Each number is 128 + 32 x the weight over its row's rms, rounded and kept within 0 to 255. Layers, rows and columns count from 0. The size above them is the row's rms in percent of the matrix's.

# layer 2 attention value, 960x640, rms 0.0373, rows 530-554, columns 384-447
size [100  87  96 104  89  98  89  80  79 102 105 116  91  87 102 100  88  88  86  93  83  90  93  84  82]
[[190 114 135 139 143 148 109 189  66 136 121 106  39 105 129 125 136 139 112 121 119 121 123 105 116 101 105 186  96 108 106 120  56 162 131  93  72  98 153 111  71 131  96  95 139 143 112 171  80 156 145 120 120 136 125 104 140   8 114 115 125 124 168 146]
 [116 145  82 122 157  74 159 138 125  63 143 151 122 160 135 154 125 124 156 129  78 112 144 154  99  44 142 140 172 162 131 107 166 160 132 172 115 109 166 130 174 156 165 154 136  96  71 173 169 118 122 140 117 128 102 123 151 119 127 115 148 155  95 194]
 [198 121 123 114  85 126 120 118 112 127  55 109 114 120 128 126 122 124 149 153 155 184 130 129 137 121 166 109  49  89 144 136 188 128 193  98 154  97 158  95 113 141 128 105 107 127  94 130 169  60 144 128  97 151  81 116  99 129 124  74 121 162 158 182]
 [111 126 140 132 110 171 115 171 104 136 163 139 129 106 142 173 120  69 112  95 166 104 114  70 114 117 193 111 158 109  54 118  88 128  84 116  66 142 146 105  90 160 120  90 106  68 178 192 126 123 139 145 139 132 136 166 154 140 136 144 120 179 210 111]
 [115 156 139 112 123  95 104 113 165 157 114 107 151 137 131 124 150  96  95 169  83 126 115 170 135  91 137  77 184 130 168 140 112 163 131 120 116 167  97 198 130 134  83 131 135 169 163 112 122 173 113 158 131 154  94 110 140 144 100 108 132 170 146 178]
 [ 98 145 113  74 135 153 126 146 113 119 122 177 107 102 134 161 105 138 155 140 109 136 128 124 117 101 140 160  72  66 182 130 172  77 144 128  94 128 107 109 153 142 113 131 159 165 107 151 158 126  99 140 108 124 136 143 184 141 138 173 191 136 145 118]
 [ 81 172 115 147 113 167 146 129 109 141  90 100 104 109 114 122 106 113 163 170 184 154 123 174 124 170 156 151 103 156 181 151 111  93 227 100 168  84  92 165 107 140 100 124 121 121 131 161  97 108 140 123 116 117 121 107  90 132  99 142 135 141 136  93]
 [220 144 171 162 132 132 131  92 122 129 170 130 129 140 178 114 117  86 107 107 186 120 133 133 165 165 114 102 140 141 159 109  83 101 137  97 161 169 109  75  97 148 125 102 131 152 176 129 167 137 112 118 129 127 129 108 132 164  93 158  69 163 163  46]
 [101 133 185 122 178 100  65 126 155 143 140 136 135 128 159 114 136 146  86 140 101 129 100 123 130 117 100  84 106 102 144 124 105 134 107 149 133 133  99 208 142 107 125 124 122 127 125 149  80 118 126  77 160 174 188  98 130 130 116 114 114 112  96 168]
 [127 150 127 145 120 154  89  95 189 144 139 142 110 113 112 178 140  96 111 102 180 146 116 122 142 138 168 120  41  65 151 140 112  82 109 139  86 154 153 164 117 132 114 112 177 138  93 124  69 127  62 147 104 205 172 146  85 149 116 112 124 109 100 241]
 [141 174 135 119  89 136 163  47 114 180 171  98 123 106 149  98 134 107 168 113  93 114 114 199 162  64 108 157 127 134 128 128  86  89 105 123 119 129 181 138 123 135 158 166 140  81 178 135 244 111 113 116 157 210 143  87 156 193  85  54 154 200 109 113]
 [142 115 123 126  85  93 139 156 120 195 128 182 118 183 142 136 107 135 153 111 127  67 115 107 104  89 119 151 133 185 193 126 117 139 125 123 150  98  82 138  65 124  95 130 115 137  94 117 120 122 118 133 146 152 111 127 144  93 143 188 169 107  83 166]
 [ 99 102 135 154 153 128 118 140 154 146 136 126 114  74 116 150 145 139 146 117 143 148 134 125 163 162 141 200  59  98 133 109 184 118 188 105 115 109  94  83 146 146 120 140 100  92 120 107 158 139  97 126 108  45 123 123 178 169 112 128 109 165 153 158]
 [104 100 112 169 156 110 152 105 122 137 179 111 123 146 119 131 125 117 138  96 164 151 134 163 115  73 109 136 123 101 132 121 132  72 131 106 169 159  63  87 148 120 126 127 103 138  91  87 138 132 126  60 122 101 131 110 173 128  85 187 126 161  86  82]
 [110 123 140  96 138  80  91  71 104 201 155 138 172  95 150 105  98 168 183 146  80 159  83 131 111  98 100  86  64 166 108 155 130  59 128 120 125 136 137 195 136  87 151 110 111  75 102 119 145 139 118 119 129 143 105 100 123 172  95 121 138 181 117 138]
 [187 124 141  93 116  76  83 110 126 165 105 143 154  59 108 134 133 143 104  82 140 117  79 108 125 110 109 135 133 103  89 148  60 133 104 149 164 111 146 140  75 128  87 141 134  93 134 156 109 147 138 108 159 161 137 138 112 111 165 102 147  77 135 157]
 [140 113 137 123 135 103  83 111 141  92 119  88 122 174 164 138 115 120 172 164 126 138 130 142 150 137  95 106 153 108 133 179 150  61 184 108 149 108 161 140 125 128  92  79 116 102  62  47  75 135 135  75 146 114 130 137 125 135 137 115 140 223 134 147]
 [128 145 131 159 123 152  84 111  85 161 148 156 129  71 149 119 176 116  91  66 162 135 135 105  97 108  90 108  71 130 127 105  38 132 125 129 128 133  88 167  86 119 136 158 139 145 168 168 117 128 117 151 163 165 186 168 142 149 100 170 109  55 150 119]
 [173 164 163  95 102 112 196  59  64 102 133 158 142 107 167 132 139 188 140 154  69  80 119 194 128 119  46 152  76 151 101 140  65 109 112 130  83 135  50 216 145 103 128 123 173 132 184 139 174 131 107 142 132 175  81 106 142 156 134 152 147 146  77 108]
 [108 124  81 136 111 188 156 140  75 107 155 105  87 130 103 144 129 142 119  96 128 183 137 144 189  33 162 185  98 137 141  72 175  91 139  97 116 135  85 105  94 143 148 113  55 122 147 173 128 126 149 182 120 144 118 114 175  84 106 121 146 135 133 138]
 [ 96 107 127 120  88 118 184 201 162 116 141 104 135 132 130  99 141 127 136  82 153 145 175 107 129  76 172 163 173  46 147 122 139 131 119  91 143 102  60 144 113 122 115 152 106 106 120 133 131 107 121 180 159 107 129 153  88 112 120 146 105 127 123 116]
 [128 107 107 100  69 161 183 227 105  92 130 160 143 158  82 135 139 121 125 117 149 127 141  96 133 116 187 117 213 149  93 114 145 154  95 177 144 107 103  97 128 149  85 183 107 171  71 128  81 121  87 164 115   0 157 132 153 131 188 103 173 143 118 144]
 [ 96 116  97 131 104 121  97 140 135 140  74 108 163 166 170 110 109 106 148 174  94 126 178 120  88 110  90 139 135 122  97 127 175 215 128 150 182 136 133 112 148 103 105 106 112 104 156 127 115 115 123  99 154  82 108  99 136 154 101 167 151 172 109 132]
 [110 111 131 138 160 136 181 143 126 133 183  64 191 162 105 153 100 122 133 104  96  92 137 144 119  91 181 143 102 197 121 146 134 148  93 116  95 159 125 155  99 115 148 118  98 135 161 121 131 122 146 158 158  79 108 132 147  61  87 183  96 101 131 117]
 [ 90 144 179 121 149 106 135  98 114 117 101 111 158 154 122 177 138 145 101 126  57  89 141 109 131 113 143  87 110 126  98 109  93 141  59 166  86 131 120 126 139 108 147 139 160  55 130 158 136 142 134 160 119 208 137 153 114 202 141  73 166  97 115  96]]
# layer 2 attention output (transposed), 960x640, rms 0.0331, rows 530-553, columns 384-447
size [ 96  87  94  99  95  95  92  91  88 101  95 107  92  92 100  96  92  92  93  95  89  91  95  88]
[[144 124 160 111 133 121 150 104 103 134 140 172 177 174 132 130 151 146 167  97 123 146 135 164 125 126  76  74 138 127 152 130  81  82  69 155 132 150  99 151 146 116 182  79 127 176 197  83  63 122 147 118 147  93 155 145  92  84  67 147  81 130 111  93]
 [180 115 152 157 126 130 146 123 120 135 112  86  68 149 139 165 139 140 139 119 115 133 147 160  79 144 121 153 122 156 147 185 152  89 110 108 162 133 126  98 153  81  80 148  82 115 111 120 133 129 146 151 144 196 162 135 136  83 120  94 150  99 161 114]
 [134 182  94  57  94 149 130 131 134 100 174 155 146 118 123 158 137 127  83 173 108 136 143 125 115  98 118 155 139 135  84 118 128  64 202 136 144  96 128 124  73 162  87 123 110 157 122  97 111 181 163 129 165 117 133 149 127 193  58 152 123 151 113 186]
 [139 141  76 140  90  83 117 102 130  77 139 139 173 131 146 130  59 175 105  56 120 136 203 144 181 147 183 163 214 154 191 167 138 116 118 166  95 169  60 125  94 171 143 130 142 156 141 118  99 114 118 166 163 120 117 144 125 149  73 150 142 156  83 115]
 [129  94 134 165 123 157 181 136 137 112 145 149 123 174 113 174 131 127  65 117 148 142 118 114 150 131 159 130  90 162 102 143 107 150 106 124 124 153 135 105  61 180 222 173 137 158 115 128  95 125  28 117  82 159 156 158 146  90 114 153 148 148 117 190]
 [149 104  89 158  72 107 134 120 169  76  85 185 152 137 103 199 100 133 105  89 110 138 148 132  92 103 146 151 141 111  59 139 165 143 187 136 151 110 131 141 125 120 103 129 133 112 122 121 172 139 117 135 101  55 123 141  81  95 142 176  80 118 124 115]
 [104 146 143 101  53 165 127 108 119 114 187 132 121 167 138 152 134 122 116 158  78 139 133 143  85 105 135 134 196 124 123 167  93  78 121 152 122 117  80 160 124 106 189 127  85 125 117 101 136  89  68 119  97  78 195 116 109 160 171 105 151 158 174 129]
 [146 131 139 118 130 162 119 106 111 121 140 121 105 176 168 115 135  85  99  92 104 159 126 122 115 127 148  94  96 149 123 172 146 134 138 116  91 124 103 146 160 143 160 103 112 153 127 152 111 162  45 164  86 132 101  80 117 141 128  79 130 117 147 178]
 [ 82 159 122 147  67 132 129 134 133 118 142 153  69 114 136 151  96 119 126 162 157 118 122 126 127 119 113 130  94 116 166 118 152 192 108 119 163 117 136  95 141 150 107 159 156 138 135 159  70  82 115 142 132 135 160 145 109 114 110 143 120 141  86 123]
 [117 130 137 164 109 163 133 128 164 122 157 118  26 128 151 186 126  79 133 147 124 168 126 145 112 167 115 154 132 110 158  92 205 103 100 100 152  99 120 100 152 154  81 174 142 154 127 162  97 102  94 137 102 142 152 125 116  92 180 174  79 155 142  82]
 [120 131 102 145 171 110 179 149 150  76 157 147 171 150  80 119 125 123 147 105 110 147 109  81 107 147 120 143 132 197  89 115 154 162 206 104 144  79 133 114  97 174 113  58 106 113 140 158 131 107 127  82 119 139 183 139 186 122 179 123 116 142  90 120]
 [167 159 159  93  77 145 108 109 121 166  64  95 140 142 131 166 119 151 137 153 167 119 154 127  51  99 136 148 148  88 149 112 142  86 129 110 143 125 140  99 137 142 155 115  90  80  78 129 128 121 112  97 144 201 116 174 168  75 161 142 164 131 162 104]
 [137 168 120 101  69 145 115 100 106 124  78 157 148 132 127 113 124 104 123 137 127 178 159 145 121  56 100 111 114 147 136  95 112 134  63 152 153 191  97 157 131  89  67  97 151 144 144  72 139 156 189 138 140 154 100 123 115 112 132 214 142 130 137  80]
 [108 109  79 110 183 128 172  91 118 147 161  97 186 172 140 141 148 124 117 111 159  75 124 124  97 126 165 111 100 161  91 104 111 173 102 169  98 138 198 123 108 191 134  98 128  99 117 106 130  97 108 117 110 116 116 106  77 110 121 100 115 134 165 153]
 [138 124 154 178 107 133 168 163 116 124 115 121  72 166 205 138  25  79 146 108 125 133 127 107  82 111 141 134 180 144 102 149  88 146 153 123 134  92  85 151 127  90  99 130 143 162  94 121 130  86  86 182 133 128  76 144  93 121 177 142  89  92  91 107]
 [ 88 154 132 224 155 169 113 158 131  98 136 109  74 109 147 139  49  70 160 128 139 142 176 136 131  91 124 144 138  91 144 153 148 149 172 135 180 115 103  83 138 141 149 126  84 147 130 170  64 110 149 140 137 134 138 168 130 150 138 163 104 167 104 109]
 [129  67 156 111 118 134 115 163 120 139 149 142  66 157 142 167 134 107  82 161 141 129  96 151 140 121 182 141 125 102 149 105 117  95  80 133 115 144 122 176 159  76 110 116  92 102 129 150 135 132 191 123  89 174 115 144 110  96  88 146 152  87  86 136]
 [125 176  94 124  99 116 130  97 168  77 154 144  92 119 132 134 100 138  68 159  61 106 136 127 106 129 142 132 145 134 160 182 203 178 114 152 131 131 139  91 123 174 164 110 134 101 140 183 140  34 157 111 162 125 134 137 101 127 145 168 151 152 116  74]
 [153  92 117 126 148  93 107 177 120  85 167  99 128 162 113 122 115 103 103 144 112 175  97 171 136  85 121 134  90 169 174 149 166 179 144  88 101 129 107 115  98 146 166  43  79 126  94  99  68  85  40 150 117 148 115 167  97 146  89  90 159 109 145 109]
 [173 168 109 123 101 107 129 120  90 121 113 112 140 148 114 128 152 134 133 145 119 115 109  84 111 111 144 111 111 172  89 131 137  79  92 159  70 196  81 155 114 103  78  93 168 118 163  70 190 133 145 187 140  96 110 125  94 155 129 155 168 150 121 115]
 [102 153  87  92 122 142  86  96 153 151 141 114 101 174 143 156 123 174 132 126  82 148 147  96 108 152 163 133 116 170 100  80 175  83 122 145  63 151 124 117 127 140 119 146 134 126 182 130 166 171 143 134 158 108 160 110 137 112 136 131 152 156 151  90]
 [129 115 119  90 180  88 142 156 159 166 148 133 182  70  95 147 162 168 173 145 135  80 166 138 154 147 115 116 162 119 154 137 104 100 104 121 141 129 124  79 130 107 120 121  62 141 124 115 187 176 151  42 151 121 104 107  93 120 132 123 155 128 151 152]
 [126 125  84 125 133 158 189 123 137 126 108  88  98  73 166 154 193 105 106 116 120 115 120 113 142  92 174 143 152  96  83 147  97 153 158 151 180 114 129 139 140 231 136 147 127 150 173 133 123  83  55 118  72 101 169 105 110 162 142  46 134 113 119 180]
 [176 105 143 159  95 158  67 151 149 151 180 106  57  61 123  97 101 132 137 153 163  53 152 166  83 197  86 156 141 111 156 148  64 171 128 145 130 127  92 176 136 139 142  78 103 103 102  88 149 125  69  96 107 124 200 109 156 147  79 119 118 161 177 103]]